config.toml
n_layer = 13
d_model = 128
n_head = 4
n_kv_head = 1
head_dim = 32
vocab_size = 2048
tie_embeddings = true
init_std_qkv = 0.0442
beta1 = 0.95
decay_shape = "exp"
doc_mask = true
steps = 5613
dataset = "wikipedia_en"
Each number is 128 + 32 x the weight over its row's rms, rounded and kept within 0 to 255. Layers, rows and columns count from 0. Numbers have three digits each. The size before them is the row's rms in percent of the matrix's.

# layer 6 MLP up, 512x128, rms 0.258, rows 117-223, columns 64-127
101:145137117155090068127137110096124089134139104130098102142111145147131116103075138165083136100120170122078134200083110053092157098103119125078106110110112061122139152167130136132164110107117170
108:059094154111142131131145121144108109091139172151102058162107124124057104115116176146118072135151081147083115131157131080097128090128115091095116108127056093097127150118129127210081144071101117
102:116099135053196106171075079140157165116115163142129099119104116162111129177102144112136124183124138141144121060154159130156156141172135135196107112081186141139135131146122059139090132174102166
103:153139159126138153130167113179127087124106037091072048095190193070101138163147101110126135137145162123128129143118112159182154139147163098149196100115142141116146153125167171143141072173122140
109:140118089096165159111110166130102102149088129147078084034132114142123091116159126102184106132149190165138121126134148171137122091128101172143163128126097140121087158180090078141154159133113089
091:147155142066176154113132105125093095133115189133155101071140135144121111145135111183137086147192098129136188131084153117142190143163129154103141101165152150183123131120101088159189126133155132
088:116111083126195121169168106137130162126163188093084110108140148210112050117124085151139155136153132169129152102096132153122110132113046135117099145101125115072088162146139193115161141069082082
095:136139142146144144129128176101096150152135102091188111161123120111190157183094070099101130155092120145156156137134115143080138078111060178100151131135095116093097098147152177132121105102134169
095:154072177112067127155094134170139123156107082094128146129062145118139094061067066134134108211092127116165087115115124177145168108089108118141093099192124163114104131100092121143138128096101175
104:135077104115132149163194114157074100178174121133106132080068135106117143169123140114121143147142160144173109096151168144193129102109117145079143130128072095133252134150121147150117190111142129
095:147089147109182108120132134150082162120092128111146124117128132149124208106083119127148102113186120095089148114124163121173122097132121113134067143164103131121018138172091124153148135106072160
098:141134122096127171104151136171122126139170096117131131147218155094120127096103136116079177183107115168112106094055082110123102124113142098080062125156168096104066180094123137127135123126134183
107:121170111122106129161118162156163124176166148135180148128175124095110169101169119123147137197148125097123140114129167036164180126219138124114070095190104123174110171148125103134168108138067127
093:080127087131091176158141163131126164152195157129068124155077190121111109084111132079125126171081072104087115186084121180076156178136119162109073092115186184137118130161106170093132187162081195
104:201107168157121196123130173106128164226185144144136084143140099155128166141175143143142135113154118109097151208106145104162161100152167149087136096132146114119133154120154114131137200134147140
100:158067146156161071139108086130104156138151168175134107110147128065158110162180082133118079088137125087138078183135139145112154101158114081131104099136081054169151115106161074152104175133169106
102:095059153137176148107117144112004180113108129130143153197108153133097127129142152125094105086099102139117163150115071173135119120142073123140108096125091097170118159047080139125147091119126147
096:145104062148144161078116100119156129175133149118130106144152097154147095140161091163148138094108077176089138135059156077103138115189114143088103141121193160117123174165124120118102138129197135
102:116089151156135175124177153126066150206087107108182125184156174142149112171109128153176165137123064105076156079138105102129062154117083112095134155112171086171114123124109161091178149112086089
108:134132055125141129081115183136155130183092123145125110123070088134142183130105144074088215147147142082118171110112129137078081117178097156102163136085118066189138103195172166129159119096191104
112:106101125122159099098170128154067066118124105121143107101161096111108212109166128128096113132143126154175159190133186105094107061174113110105129131172095068114079144142124176133149128110143163
093:104144189123079149092153113101131071091134126072082097121161188108136109181116109169111169032156114170105115155179155119082106121108147066116162093138147092095105129108144111164111116163128118
107:074098095119182082068065050119142105109154082066123147143120179176135067110126197126169148101123127155149121147108084133132128151143119141159089149117039129142092087144138143125119088185138145
104:114145121131112112075144106142188157131115108092081155104171111136175104104136141106181129210108126116170118117075141131115101167146149101132094119108131134126125111147111154054107141125093159
101:091110085139176140139095148125114128133131187120122160124174217094059112152116057156102149175144129169108134144053123136157090150164142177138080109166108119100128102119131147124166077147170130
096:114166135101114087133181154124090114089169133103124067084111129137143179092101115137142161084067080163071089140148127090152130065101148176156060157131087119127122110067131162132134178177141118
102:132123171170084085086100127101169117119069122139153167140125078165102136166095077079134161113185189147138097141131105106157144111120125168153119143125148108091111105098152131137165177103100131
096:156106113109192129148116083170147138108121148115119140140171111104120138051164166150096160122135108044136117093114133158171180186198103146104138151144148195138136163127153149159182189092120174
097:089176104127056148129134077092129107120120143116087166126091131156110098159141100075168117112080129129148112158135188133164120096146173142127117140163133158102135104118099124151035099060097111
099:160179092159140167147122137199124131152069131060133145041149152114098110166149113088187179121132115173145129171116119112129129111145131119176123168109172156130090116147116162114145189129112082
103:187184116135153194118170159079092106062119105095132134155167099096109105184149131173095146077190141131105147128137172099092057092115106070122105068133150102092108124137146102148155178137156116
104:132163202100093133136179147139104117147151174153222083166108130124117071153089092109197073134092118167126135147111107112143116125159166153097149107112052107133182117050186135140114088195132102
098:124101123146070088210108039099140068125053112124158099127103128088079143145162192130097108139106162088123088132153130097135093141110105176118104103095162105192143137118099132125168128072117096
094:131153124133124151157121099095132126139134083061122099152138133117144130181115115131144112140130090109162088102160132165102093166147124112128143066123137115127136110102069128210243127085131118
110:082105175113133126093129079141080117179173157116131125095211115084115119168187132142131099108111135129157160144134156108142140094110125124090143128183106160096174118125182143193147150164113117
104:095173114109170100097095124115112076160109138084100140133125116122139056136183155105144193147121175149101158083147131139152131147108079149061081064143099205110155163162038126119072131158092133
096:099091151207119118142081084108143164135170101086092128119136073112132118099142106149178061124172169147114172127165096088154114140091159122160176099111117162104114103118099103092065089172078127
101:109107120142117126051057151114167099139122078156098148186112134093134089165140123081160180195169139111094107159098119091116130175065153152101152059121124171146066132115160174120157201085143180
098:153137134078091131125124108121064143147098160154138121092133137090091089139125149109146094162103074126170157106110158111107098174143183106126105150126151142217078091114100144136192114082129153
103:160161169103115154137161121152137181134089148134143150119103114141104164110166099113171142085095114100138130085110089084113089083186113137150101131142152095145137097113066119176090174144142091
093:180090114099066176122068141131147131130151135114142089081134162203122154140131073082089190122089164062155096097144198155116138107156120147130154181135119117119139166127082088104131113127138125
106:153159128078063115165134054083176151109160123149137165047185122087116186112126120121072127085106144099105105123043137112177128158135131153138148093143109167125117087130167063129119076128115108
107:145131137135093138082153143110140141137137136069098127170098147101136134119099132107097135098092104110099170160068089080147117136202126105071080122171159126125146083105117094124097115106115124
095:105105111092138078132085130137117069105112131142145117108155109121079158097084121140123137110150111105027093111109132157120087115186109099090166083195083129130124109119123181137144163210080136
087:149153084108124132084083144109111098122138130176113176141104173196089039149154110126161166180045153153144114137116123044086180122184114134118072158128158132128115138103123141128067115106096122
095:111151208156111152143126101131207179138104176127136074124082059156127110094141098165162132146154132131151090159103170119079104117091097140096144133139147126119196148120135085119093031135085147
098:183144154152135119089164090176167097100095118150119106103146142110080118162140121128171133100160132119159143185139063077107124162178111162131131096069170114146110179112122155151160122103091129
102:196153133089150206117128073139124188097099190090134149193176134154131098122135164125116151169119147120091112079111098180052123103082118101074144111120152096131121115145090117122110126190116162
106:151127104160165130146123100105149105143133150108086103108104136068146116023170123214200107151140157171134133115068152142182122094128069127115114098135120128097104099066076132104136126168173172
095:180181178133116059119114151157067169116159140110138141075112141122147094090158113134146124149155155167102117125137165125110089186165096145128117142158140152148131112150163097140135107104094127
100:111125149110142088131110065108151129097184099109144158147109165106104141101168126127124158158136083162108157182103117156032150158141121108196121150107049177129149140095109179133119126072168108
092:113083102098093111079150117085194166155154108132115107135137135154195068074099082096116152120097104142071112165112097184160161102113144188089113085124143127142136142113104107092188160138098125
100:103079137116120173140069118093134104138150142125154095145074153103158085116084086110135099140144192139090153125123103156149104132130136042036104144110160166086089144128176091152144096102131129
097:182168119046143123113189089096106126137111147122096129125116200112148051134142121065202105120143109090112191087095147118105129167131153132217134095164146135180141139140170116156109115125153095
095:095107132162080204086185140140136172094129102123113113119122154080077124166130133117108208180144159111123041139133140112119161079163112124111143125074113108134110118150109096141109099103097148
095:090157123092172121069091137149095147162090092132121151166099143091127131060144158164162121116160129096138092098104158158152112168086055142157191132177118072037085150112125154174154177139077097
096:139081081073124119053110153182141144125129121097050107123156059096095132113178052164091143188136145121117139110116110132136097173125104165159124075127122122183142125173117085134054084154137110
099:160134115153126128126147145075117119123111077118098112094135136118119140104117139214160112173095140138137033141144136145188108125175167139125132076094092071185151098131141130129070110132123158
104:142154093109123076137130151118058114126125116164091074141113091114106064191176108078150112164103155136158153126102153132127123113183114149109136141192122081103112117113090164172113153116121088
095:139202133064160104127118119166074144129157083135045102113147081156129158174123121171157176090084139051151146131126146124083157150107119116146106169131129179117136121128118081131163207169090107
098:120135109146111142104160114075087142101132139113090097125135141134158086089119158126095177166111086082121121125136096186043108126136136108149129181131103189131175139119136114144063106072138157
106:133117095115158126169102188061129152112129100129077128158105104085132183076184092143097111140129096185134116188170127088101119133111166103134151116065120107143113089154124106186115196128130199
119:075068124120125148136140057151104111102141137148125105150150118108130118093156139102159086089107102062104154124127110078104167139133155121081174089126085134135195131099185120141100128151161132
104:125080131106147154125131088085135128129131076148106117140121106098146141178092130121155106144150153061116137142076099149161072092116081133095172158134067151096150105055121125166117085159153074
102:143073178133141133065100084135137125146096156100117106193069119082105112133137171117077176144186148101112114176120156149082164123147093150059128142161180099128203147144100153123154119139114110
089:146115098135102167083119148106121106073095115183161061143146184107114068094129134142101130145092090127136146135162074096125135108128099136099104091130081112137139067151146088156134122084156109
102:166090165150018195088133147148139088150130138154120110143102140145118144115138119120138187094078113095152157162182166103068080168123111200145099112088111138132131127128093114148147129087216150
099:088135130152159108120135139177134127114168085147128101099099079083130136155211132130089134152085153096142190077063123132150135090160113191148103134139130131117169068109116059104133163100150096
094:145129092156163176100147093174121174192149157164161149148138112158077105174127035145111076185165141149215147125067127073108121163143138086137125112139122136166107134089104170158123141135140080
102:140086111151104149053135153053170160107122114132143080065085077105132164187124181139133141106126152114133107101084170144134158148116121118164122128107156039129117132156147150148117125158155139
100:148121154127141146159099141140121164136080149165101123080066116125120146212181160120174097167104126169139070180086134161139128131129129145104107115126146099153094127138150071144074099056174113
101:113063099116131143115165215130083166120125097137128084143161134114119181118137103105131154156074174113189135137110175140127095100088143169149118121083090133132146126167121147168176136103176119
097:141140095138178072166150116131110101129123142114103076168121106188113111108138136064096145083143136115180128109100121112115155100125102074141134137098058066114130095124127141070115146152103131
099:104133052085142142076131099146068138053116075099174139159094148106090114087164143129152168175159089124193080117114131135087119097121178103155138163141081092128079154122117139109130133101135081
108:140148158108150156136083177133118154181145151138169153113033160156127134106147096189170185104142134140091116115083118082108124137195146101079161100114137114148149157071178177172110099168130146
099:124122088102108130145163115040153070138134104130177144097080105118139153119141099102164143126147173126118153147072209175075135140114080210209128083137156139123161141111144130162152127180103119
104:149182088154119178126192107198069149133115179110124135115097168103118150123143161122141146167172144087147090092157078115125160168107107107136113108139188163107132127120165090135120113049137154
098:186146126188131111124128133105120137113104157071139143141131193143121215109128127154128189140135164119133104142103048138127113106138130103066052103119174099172151155167133152107132141146110155
098:122075124081124140137139144100148121120137155146141102192115109108114138119076103101139141137083146140080087103113157145141087103107063164092118122167122061106138133091068134162110112106109122
092:088120188105116161108121161109128137144153204114108145159040171080145178137060137128168060102149129102090111128155120155102101121160113084132087096151094145165116120117169121148052155078126110
094:105150060128081121119104136139175149112133114098196146162152115106120097139141067103135115099120107030111095133091097121111151122179110100087177158148124166149115096146164096121120140090177131
099:153130111154128118177122113151096091083126057092061149156117053055125106120121099116185080150136107095167124112115130176146099086105119125032088150151147127101084157074161167167133117174128149
097:091156125177158169180139113059128165090186137110157083143144115150105118157149148120131133124169160140094101171133146107132115104141140128148150179111120199164131083101085125142116122151130178
100:057099093147129120108104143098152086124156106121190109150156117120128176111154083075114178114174132071090123094153134106131154089097143145146102125098116148126135209151159052168120149067156137
097:191149125126156130096078116117156150105125118108139095069110147111092086130142121101071076171078102106135144157137183085130057074096114122161118099098149101191148071150138107181136137133157099
104:191144146139077106096128121159098128089071090155168173070108133124088175146130141156116132190108155179167149147112086120070110110121094116131094122117078146136207168149171126095094163153118113
099:114100189127154149071146128144102141138096097108181146147134087112177124159082094146126167108166104114116108111126080134094081178104125178117101123158145158172183066101155144114145087134118103
104:088142150140175109115075161052110173118120150136118098060123042109100178117138126164154130071130110076121164134102141074121124186189133155129146090084114146031093105160100086071097158175150107
102:136120099121091117086136151168120130169123033186108190121182189164126113156141148173124187191111104210083074153127163117149145100115124150156146111158099147162161113079123127113139124141133114
106:133102126131118195152075119130145105103099163119103163136092120148056097100148165142163119144084058120183180174097125149151111117155133094082127091154080095122078068121088076122117157070118086
096:107095126131128080205137157150146143097172114092104163119095164142139119166098185095145140113088097119153105101126135119136132093071123131125135165094092102132113141038108143137094116142130162
104:151132137088125089123100134142134109140135139126067103158110075100130120123101102144107096163119096098121119152110142097059087210161149170146122082085109138115150149145099105082117121140135124
101:131073069072143134128106121113141155157148068108073165120131149142131096141187092157161150131146079206128123155084136139081136108150144129144126133120138175107148137078117092139168087129150080
091:124108185121162115095103153083132114084075110161080112115113114142111178143093146120111080160156108126179100124123142161118149101148108174155079146117168146144123058156162171148093114143134129
098:149113118153202089147125116149131141138127088095142158161144105134120115109181108133149106166171145189102108159115098104194084115157106162128102137202124137151089143047093119103132162114129108
101:203193103114097152167169124097144138127134153099080145087159116103142094145114108096137146204128184167198205063066137202099124168182124167152142115107147173088117100097136176123169102151102099
106:107149072112073117144187149086106121208133096070134140205078080080109100094084178165111131100161132178116082140137128152177217107122130089123112119136144133126094130093158134052141161094073085
097:139099170191079126076073111109129191145048119114076142116136154117156180159146141138145131097108111112118160171101116097200158082126132141135116125085067081181157117082114149112133105121103173
092:137096181080128129166153157130108144184152157108086201158149135093060130081115105088160134138130104123098186110163136141170165096178097121083169132101101135140116071197163161114157169125133092
099:136196108159119127097166116127120185158109073123175157160163128133088142118101110122131109130153130133074090107076167165116136106108118078086115132188164079113131141124203178163163100161161115
094:150157097154153126113125139146178179120116172114089139156140149133075114125151183111093124125066148092109119157118059133162072133155125153110096108151184109124122044106162138181071136103139096
097:122146145111119125096164081124163124129100108173051167054172110144144128148158073121113160123110157153126115137119177124092117108133104107125171101101080153145124132127123157066076137197096130
102:101091095131170112103113111083152143151153061109124131154141150157107118115138141102124117146165133110129143096100119153103148134176125156160078157145141127177146138110148143156120117173117122
096:208142058159097154136130113103093102166076176125147075091111091109123144094128111133150138151098071158127166112136145117131164093118145157113164174118153143136182136147167107107077067125156083
095:136089117088093131115092164099111128107128096136182162128103161121073161101106153101167140160185109087166125101129116098156087143111189089148115110193115084140134115071169075232071125077156109
101:148083112108137125126110158138054170133102151076134072181072155124144104093130123144139110085129157113118107112107115097112154135158171087115054182161104111114115158180060187127103116145120150
102:070120162162096115108117143097146142111124124084088078093095102151128159164161147118124123171126128115093105143126097089114091078161092121143159133103122119130097123210178123167144114112123103
# layer 6 MLP down (transposed), 512x128, rms 0.263, rows 117-223, columns 64-127
109:115155139107129116163091136105176143072097101135142133118178114174104138110136152098169110126175096110075099129134168106154120165077069157152102157073132113067115133134077102123090128139124204
115:116051140121126081115103174142206088139058182118141091169082145148064191099113141127138125127070140136087214053157094160133132126114061100124130098075160115123094132118135133140146146132088145
093:089126179090167113106121133118163101136086070091144151127109123103217101125137167145110089135130103128114141082161126102160137148109106187135100165137106147179095149164126060139137105196094114
104:095123167113108123170184109075142118099092133139126100123177123184147129149130125109106092111135090126105086126132130096110140121117084119124077104095181114161216085115116124100112148111166117
094:098192189104093134154142054090154131144166131119169183176139107095159145128117112113134151103102088110108150123082145076146149128096112095078130095098126085109151137106179110110071094111130167
087:104114060109122109118112091181168154122086070128097158094086113118198132098116145082109152143089175126077082142198060131109136098142126162144152129080112090067167185120131173115167125121114112
085:136135124081123147080093181113078129197127113127191136145081069125173140173133137156107147130079146099121166141124134109080162082130158145105141110066141155102156161108158143109191098140145177
093:076135105162125128120112099130132125111079162191110148096080110153142071129109108141082220075121148170115149100126103172156074134122116126174122142136133181115148215100155077062121156178140094
096:153142153124136165144140106158092087117170077143125111111159096200125110126103131080034119181100090120154115115091170156200137132098101164137138102118071141077151165119115159169167120108117136
105:180124103126138085149172139115132155131104161122125063072150096129092142155104116128144122099109180185158128077194090096194141144103132108174108113128066117164147165152157142169113121117170136
106:133100115159104097203092129100102204128119059095127104158118118146115140138151107149110088116070117104134116154146172123102106129124126101161190170144169076125107077064133142174147162154067133
101:119099093136116009185132117128128145109090146112071113138117117163157138084154135085112130059153071155164134073143144151103172102110174120106156129165150115095125162145203135126139072145146048
107:078084142118080077079136113137152130131121083096101056102084139163140083130177144127105115142098064120116112170136122105144103087117142148150146143130083145080092138105192145192137136139074156
090:197142170132132157137134141113130063107046150158130168086110112100108109151123125098134135122157116113107133094178086124148135161107144049137128158123145127189136122152088187104136210134131013
110:150119152170102140130149168097118163143123140124096119121104146069129217124150173092155126170167156138141056150104132108184135090043135152138085107152172139113091128074175133135126095134088097
101:108173130122099112074156136184151105189152123168091166115077149144091120127052118130173147131161112162090112119123148124097176131151169147113118138154156140065124160124128143154180122125073060
096:105101085149152138091143158147207110163162108123065128109184107103080114201047105115065130213147129128136088089165154116111166081157181070097146163096136149140168130143138136130114135143157131
097:192087137161139145111108130144106154158137094105206115129161120058194148123112100168116166159081132143114122116153125098130140112113116120129147124147096124104112087170159150112131204148129140
102:160131140094138174180111106122095085101191169196158161130123125141134095133179091129113106114092193140116117164117124156108139143147113162093089097116117138144111107141075117158096090125100106
097:148109094120168158172148138115089118113198129143048122091180152100166119114109105125085110135089114105142121102147143188166097200102154105082072131151114099059103151144134132133107127138076101
096:226066135120085145108107116116156121221150077106120115126145113170072096123129138108130094100121108172173100102164121098160138162116138105058138117079156149170112117142078157181122100145113167
094:157093087155147141095115142134095198091139151135111119141158071180137153130123112099192126143186182071134160114193131161110124150163124118125148141139127122127170110151073116140121147072103122
121:111102132147152098110163145174101148067055122105132210151161206144097117160092121169103137137149072100136119156099061088168104107148113120103112153115063078100111186120157064146174141137109129
109:153156193168147063110146190086129179156124078121098105143107166139165155179103126155154138132092132159155109085098175151163177154153172134130103143174142136083091151099110094142170168143148090
095:135150074144140157115117127123156165070140103142093152100081175093107127090146149078116102087124140138176106147139107207106085089102148152166120103128170129177158154206117134095147174148117120
106:105155150157103100110159146161108090080145184118144133082199084092186138111100143167109120097143099148102119132126143145170125098124053141136097119158108138089146091082146139131099073115114134
096:115072123096091153108128196163108147104106129074115146167162119145099132071102190094151093122113052118139108109184138111142060120119096129115051144157142151115176108171094144088129139150182132
097:122159165084111120166106143141143113074141147109090104212148110111116117139101161114113102178136101062107149146178205170110183154122115142102175114107175163151081099138077082128100151137145114
092:093152152033175112153117157146149134143086134148167081129125144099112121105125182113127142084186168148131191096063119104094131102138105107117158150088167122180107139149162179150159165164126111
104:084063122116132140091127115142168101186080140105124110188099152153098157161084119156182051159089091102151079161146123121152126111137149176121136090131146124167121130186156196144149099124177163
100:151152170137109113099169189116096147140121137135121121049150165132110129165077119074114164192089091091151134090102094119091113179203083175112178184111090153102143130141116152143146134116109047
095:122179131108135086133131193116066136090162162057148136166102190173157115183082133076117135143132138130128159113128100169174116173051163127170063183104111132114178072151134149127100184131095145
100:164153094079114175109185187076112199098115142105114084072140109153145150177123116117123198097123105178151131147165125158104128130107083131125212165084107148126124149150114133156129142102151123
104:131133117146180149146112137084166134123016146128101130120106129028093100130097096106116128119119106080104130133108163164114085124099176126162129144076155147096108138090137164133192104138173192
106:113134118100134101147138149181120082146100123175110091113148118160078131122107161134132112141167192083130155091011141113162069150158136137179137121135122155120145120128125121119226115075125119
091:199080163107120108138154145163096178112143156137077128122154199161110091164112102144107117127209090108113160147134189177111135174130159163127140137112151135112098074096192092089108111140160145
095:148123123159126160120168186096154095146103137151166118140150100082128107132102088180118111064123153147124216100124079114180164119140122147045077188133117156128172117095120147118146101048140083
105:142163087133173133153151088089120110096087138091130086127103158089067160149101146207191077129153216153121151086088117121124117072097118136131159098086128131206127147137155121093166118166148090
088:106149126129140133146166150199125136138140066147127132135142149128084151092124109143110142101148137090142141168181194164167108102125046108131091150097098134056166140132135105097081165152181103
104:089156127137134075105139139154160147107119080161117117161191182125123063130145178151095065095160125159131153146071132140136192149123043093167132124115161130121162189132135156143059115115097166
098:147181113130160164158091225107135106145081114095115160169096128174107084149118081123152151153082147149139133161116138195130126176137066130116134136158149113137134141065061130112126118065093114
101:098131057095096170133082121165111141060090176168060176195085173136096148116131126086148129178136107137123111140178139124153079119160167111117147127152066118150143110086130202112132070117116135
095:122103169124064138138215183110122144105077129180157134139132095082122107109093087155094107118117127129147142047122176096126103177100148145097093189121157104081173106185119126193101121157102146
094:129083094128116141138147150093101137124186167167142175109132072108096105148148208118121094093138121180153128101135145152162120093115150138136177187114134148139230144128124124103103099093191148
094:130099171076095079139119125062111124108097110122146100124114067124130143142123126147118104072112085144150115124107171173124133085109098129188136095118087158143154069208182124118194121137077155
093:126081133200093132116092129153114169110172127167158104145061117167145178147138140110127151128097166073155132155058083120103143148185128047120110142134088108123091103104140165104113140156127088
106:147126081115108121143110121094158175082153128154101095117117072116117174206087116152076110125118102122156098115138102146166140134111163045072105184118138134149133072164093138119105127119116145
091:103139182119136095104094206088120107129173070143126147093131120110213141114135133139095061101176114117177107181106155134121148130167075181161146126116073140124185127085155154138118115099128133
105:166106097140137114118129169163127138123126162128126101160128177134053078127119118114146135120137084106138164162148062157145157189134112094068081171123130119170118114194141147127159162081121147
105:193206153100053090177073119108177128089124120168090079064088073191206123137133144092165136104148144170108103137114105149104185115087203163128107136139123130103133126160158166101074153141171161
098:118170150127123164163044174140113109109153147106076108093145049153115100119054154102177107130109142092058210122139105089170127093092110110156157125123140109141099151124105123126148124096077113
087:122142152148147151155141183108167124158136149183134035150130118169164136144134141139092126109101104186162043072160129159126167085142137096100158108112143128133117122155153183138118117068123156
093:149156147139165052120154076099158131129099122161115197157184128173172140146099170160090128136096111117143175101137095138114130125124112140116131079163096118134103113149115129145077133123107158
103:174056077147126146128140105112056079093085178161125230106073143150121159132119113127114133147129153166139164176142126140095140130130106109192071165115164095182170164116161128110105119114151193
091:143166050155144171149127131159102125091118158100090179136134047126120103142125137144108099056171162136101143206105133164091202126105197120088115149089196153118077099113157129098192105133112140
097:160100111141059159088072149163129128120139190181148111133142161204119134131088068152136147183124103145158164098162105085170152100091133111151134118114116124140097130163117063136108174111157129
097:113123203110103128162129072144113135175083124118142116119122157121112165127140094159141162087099151102130082129120008125145138158105198157127196110108191116085079114082113148149147139093157113
107:096084052158105156154098142053130129178096176065150138113150080079099135160190160107140094080129175133181089134147152154106056138131167133095154096126137076180145100128104132039132122125095120
105:138134139124171107163224128162107142120160118090084137085115144133153149135164094135078139124121106123158057192144110137142061128051087079147104090109129129168114145122072149155158151089113091
098:167166149171130108054126162092146097123116152155120135120077129102104155117066169078191086114081122141141102107133108140184165108146101095102165195055116108078111162204147090146093146066172097
091:101159150081168106111081120117125101154102161107099155162125085136169095131222093117155096107131146068149136106147154134149202140097117158092122088174084128113068159138120194161147146156195119
116:101152086121110165097089122139123109184139140120116119111112113098178130147156139128118071166134173163110050152101144112087133134107181097136209115100087095097113145075079130133154149086175171
118:154124178109163128171120101106196130119181141110132084135228149093115116111143130137134136113121130034129161149172122114118136147100139123176125166100091098176150148145160107182052104123126144
089:177126110130116174176081155118096126127119216148110132081191102125110083125216123132122154075174074120111131152088149118112142138087176164150168086168155101121112152171058154077089134089121151
101:050148129057156105133084090179090207109137127123116122117176083161135098154162118118097135123167143106096085071084077155163119130142121130070141067109139117103111146086125156119141109156104124
087:126121163121102100130109084150187100123078124121110151061187047175109149135131117131087128115124146150100128053066139156154142147151097098147125190114162148104047144100154142113121116137147071
102:164185181139174117156105128124163175092114113121131102118115105159077142125088138132134102173130128112119168099097069154115177168053120131092163181113089131164171140116135150112138132128107101
099:107126156129063115065094042155155133107162101155068142126120102132152119079103130101164092056167110100103165163139080104084099100133103053093183119156143165094175108060113179068146121103092176
096:142119169075113114148143157091111144136105152154127176124101060145120121096120197050120150087121140199113204110173141147182145142069142164126108099156119133112123112149100092099099200074139146
093:111143118105083122201205117164151094107130122168163150126143152182136127029087111173153143097174166159127166144199090164122088160164094162192157096100128153104061136110164105042150057111077144
101:143125118102143119131121132177079131211122178088145165100165128173122112135103123198139133086120142162108086162140140155119105164068125099139179108100165127110147134086059141134090157104161152
108:160141076129119141121106139158154152124152095141136136137092161132095077104052130115123105118144140162144132172163123155195117124119056127129160141094189108160099199110146125067160139060201162
103:153116150094103093095142154123157156143115090163114065104138089153180112086166145119094141170130173177139099138124138170116129025101099172137180206136077107135104145180097132118151098042157174
101:098173152087082084126122167111177102077161170115086116140143103191157148061136127140078099166122145088135113121150153155079161081166113133111133097130153103106154063123167112114087096135079131
097:077172116166134147150076153133166110112118143136143135148134163135117140183120119099091106118105156110139108094125156168132152112115105133146136158140128111177107077182105146145154144068124155
098:142169191148171135132152118133131095148181135116120092088148166082179121180189145074104145122128178190158119169099167152180118148107157072194118119129122176104086144107124171113115180123137068
097:138077161093124123191130151196104117089071140103155095143154120123120115139118136132165075050158121109095098149130137119152123122142141102135105121107105216157192110155179137116145090128158136
095:172154184140161143121137120115140127107122150135101098116098132166222122154166175178119060145115120174119099154191143134098128108147050149172219178122071173128151145110101159074113163145117124
098:094129139139117123120163135119098096027111149127164166130141101114126083066197120117092103115217157135158136147151128194146126115137163151136166107134154121141124122126137141139110106128141164
100:106068090136129152139070079116117126174153159088163162113075050130114103123166134092107141069154188169147089107078095151170070151115178121076153114055195130119076158162175090081143099123106147
095:122163147099135149132135137115115128140163161163067105103160107062142076084150173162143119115099178194114150147144160090103099110143126117144146165156110120120182128084064107126167088135112112
105:155166122144159056120114104120143125146135103097123143164129128141154109181138168134104121147105164160158074115168159150123090131089105174104124160125107179146194128080126114112064116124152049
094:133145093141135109138153137137134145105164174153100125110080127116113166169146082058121153157145141111071179096160121113193131137147118132102113153082151138128142098086130119159136177183088085
098:150145073127173089165134137069129081092121157112129145154121139177078107101147127164130121168184190140144153148068128138152111138133101135128126102143090103078136143121115156086086088127111132
098:107147128155100103162124155127105122116139130102140141141087110139165148127129119168114092110151126157076130057094131090092155097142116116095069114134116157016127110116170142120141146120144176
104:140072169107150068091115137131126165200122156126126141161109154192128070132099164145123143114166099124155130156138155157145103207111210139077169124160186116095080079058136175152093161115152169
088:109151067130122100108133177104119141150185150104086167080128115127086171107158129104116065190060163122181108178149171112125164135117152092080162197164056104086100169094093128151132107137106117
094:145124118053094175192140106145170080140117151090133162153091140089146082072169112098106101158146101133121148135151093151153106152065172100096173115159140073151087113140115146149115126063121151
100:139129108080109173066062129105108137070076151090152132106115076123127175110132077121116095092166139100075085112143135082122109081156122064159139120097156131106162103157141117149174137155118130
104:148154145154141112143080128135151102104128144148136098181118072093135200140166170127140135072118159186081115155107210136142120122078194178177182137145075152159137141126162133102097148125150153
112:110139074123118132125066159163160177125121149095138105157127144101157108084154131101137125049138155093156130106167132102092111100116139126110138133131141062106078108062128158145098125153107164
110:163134149176106070198116185103101128181125098129155083163175154168056143127163157113027128166070076167147111113174164118084159202157090114115142151101132173169132139146166133125152096123169134
091:092161189180165114198145149165078158099133117116172147150094117022204122082133121083147131170118165088156146069150109163150079179116109114068143123135160089161081153132116125153134114103137142
093:155098123115087220127169142191079109173175122130118110094066109105142126126120117140145131146159159115079129116129128112106104140150137170120139149176116101097096154126107136147111124133066164
100:178133151085080127097107110126123152143185166153170182113120156166145109130148132090193097155102132100184108174107134172161191127094193186119071096143182167138126101095169121153132158092168153
103:129080125130115141136103169123134114078144123136159117097096095081128105101116131127133127072087132145158134130167160134114158070124172075137145133132147114121126094081157138176091118120152148
095:093149161142190152124105115120149152085159142118112164138094101121154113122233158135171075114135086106098089127086077092070099097118091122163103152106138149110139172153079094154051106106077130
103:119163107138142134157126119119124117194142095142107122114118029128121199195160163104104134124049103149155096146103147136190118135165084147160104085121089080143133201084129169100165141157164094
096:126115141189144139112117105137142094123150107094164126148219117119190180179091117084130127039129141154148096095139103139104080180114069166175123157098126145132061151163103120122083124180090135
114:153123133103042137151133120175222163167159130120134119141122167107100114099130156118110132169081091099171099083106191167116131128134135157120115115150095121154118160139112156129144148131093156
097:161138072124126173143155148131170108141135169183098125120169089168099139184049149137155157116097135190085163137151107112134116084134201114182178107153109099075084131121152093157076133116132115
090:128132063098078148139091126184073106086109117095147116141128178094137133155127163078154121169118175077124155127187081131085148137180127136106049146161084081129119138210165104113144128141128150
102:071123108152149149137104161093106072165151109093117180169125162184143038118100125126188112146107135147084135166166195123148101139109169150194131182109168097172192125113128120125135104202145173
096:108122157088074111145095125135105099157140108105119123134127100158121102119082164165104155086107096100111141186147062136130100140123112153072107100165155138123072157119067073095088142129106174
090:117141196132144122130149079150107099050141085100107140129155129163173137162128099076142080096167158150171115081107172174169160192147133159124131141086103187138117153112093161108197112163151141
109:129139126083181165099117095151131181128123131103063160127110152180139157126149128090145132088150117140150179192204169140095118110081169087082137160096137121147153068082143106145095097159068142
098:131081090095096116196213148168073150131140143088106134147178115124170115105119158186079090135173137109162191127121138162091127106125079057111099151164095112134093162108129152143092131149101128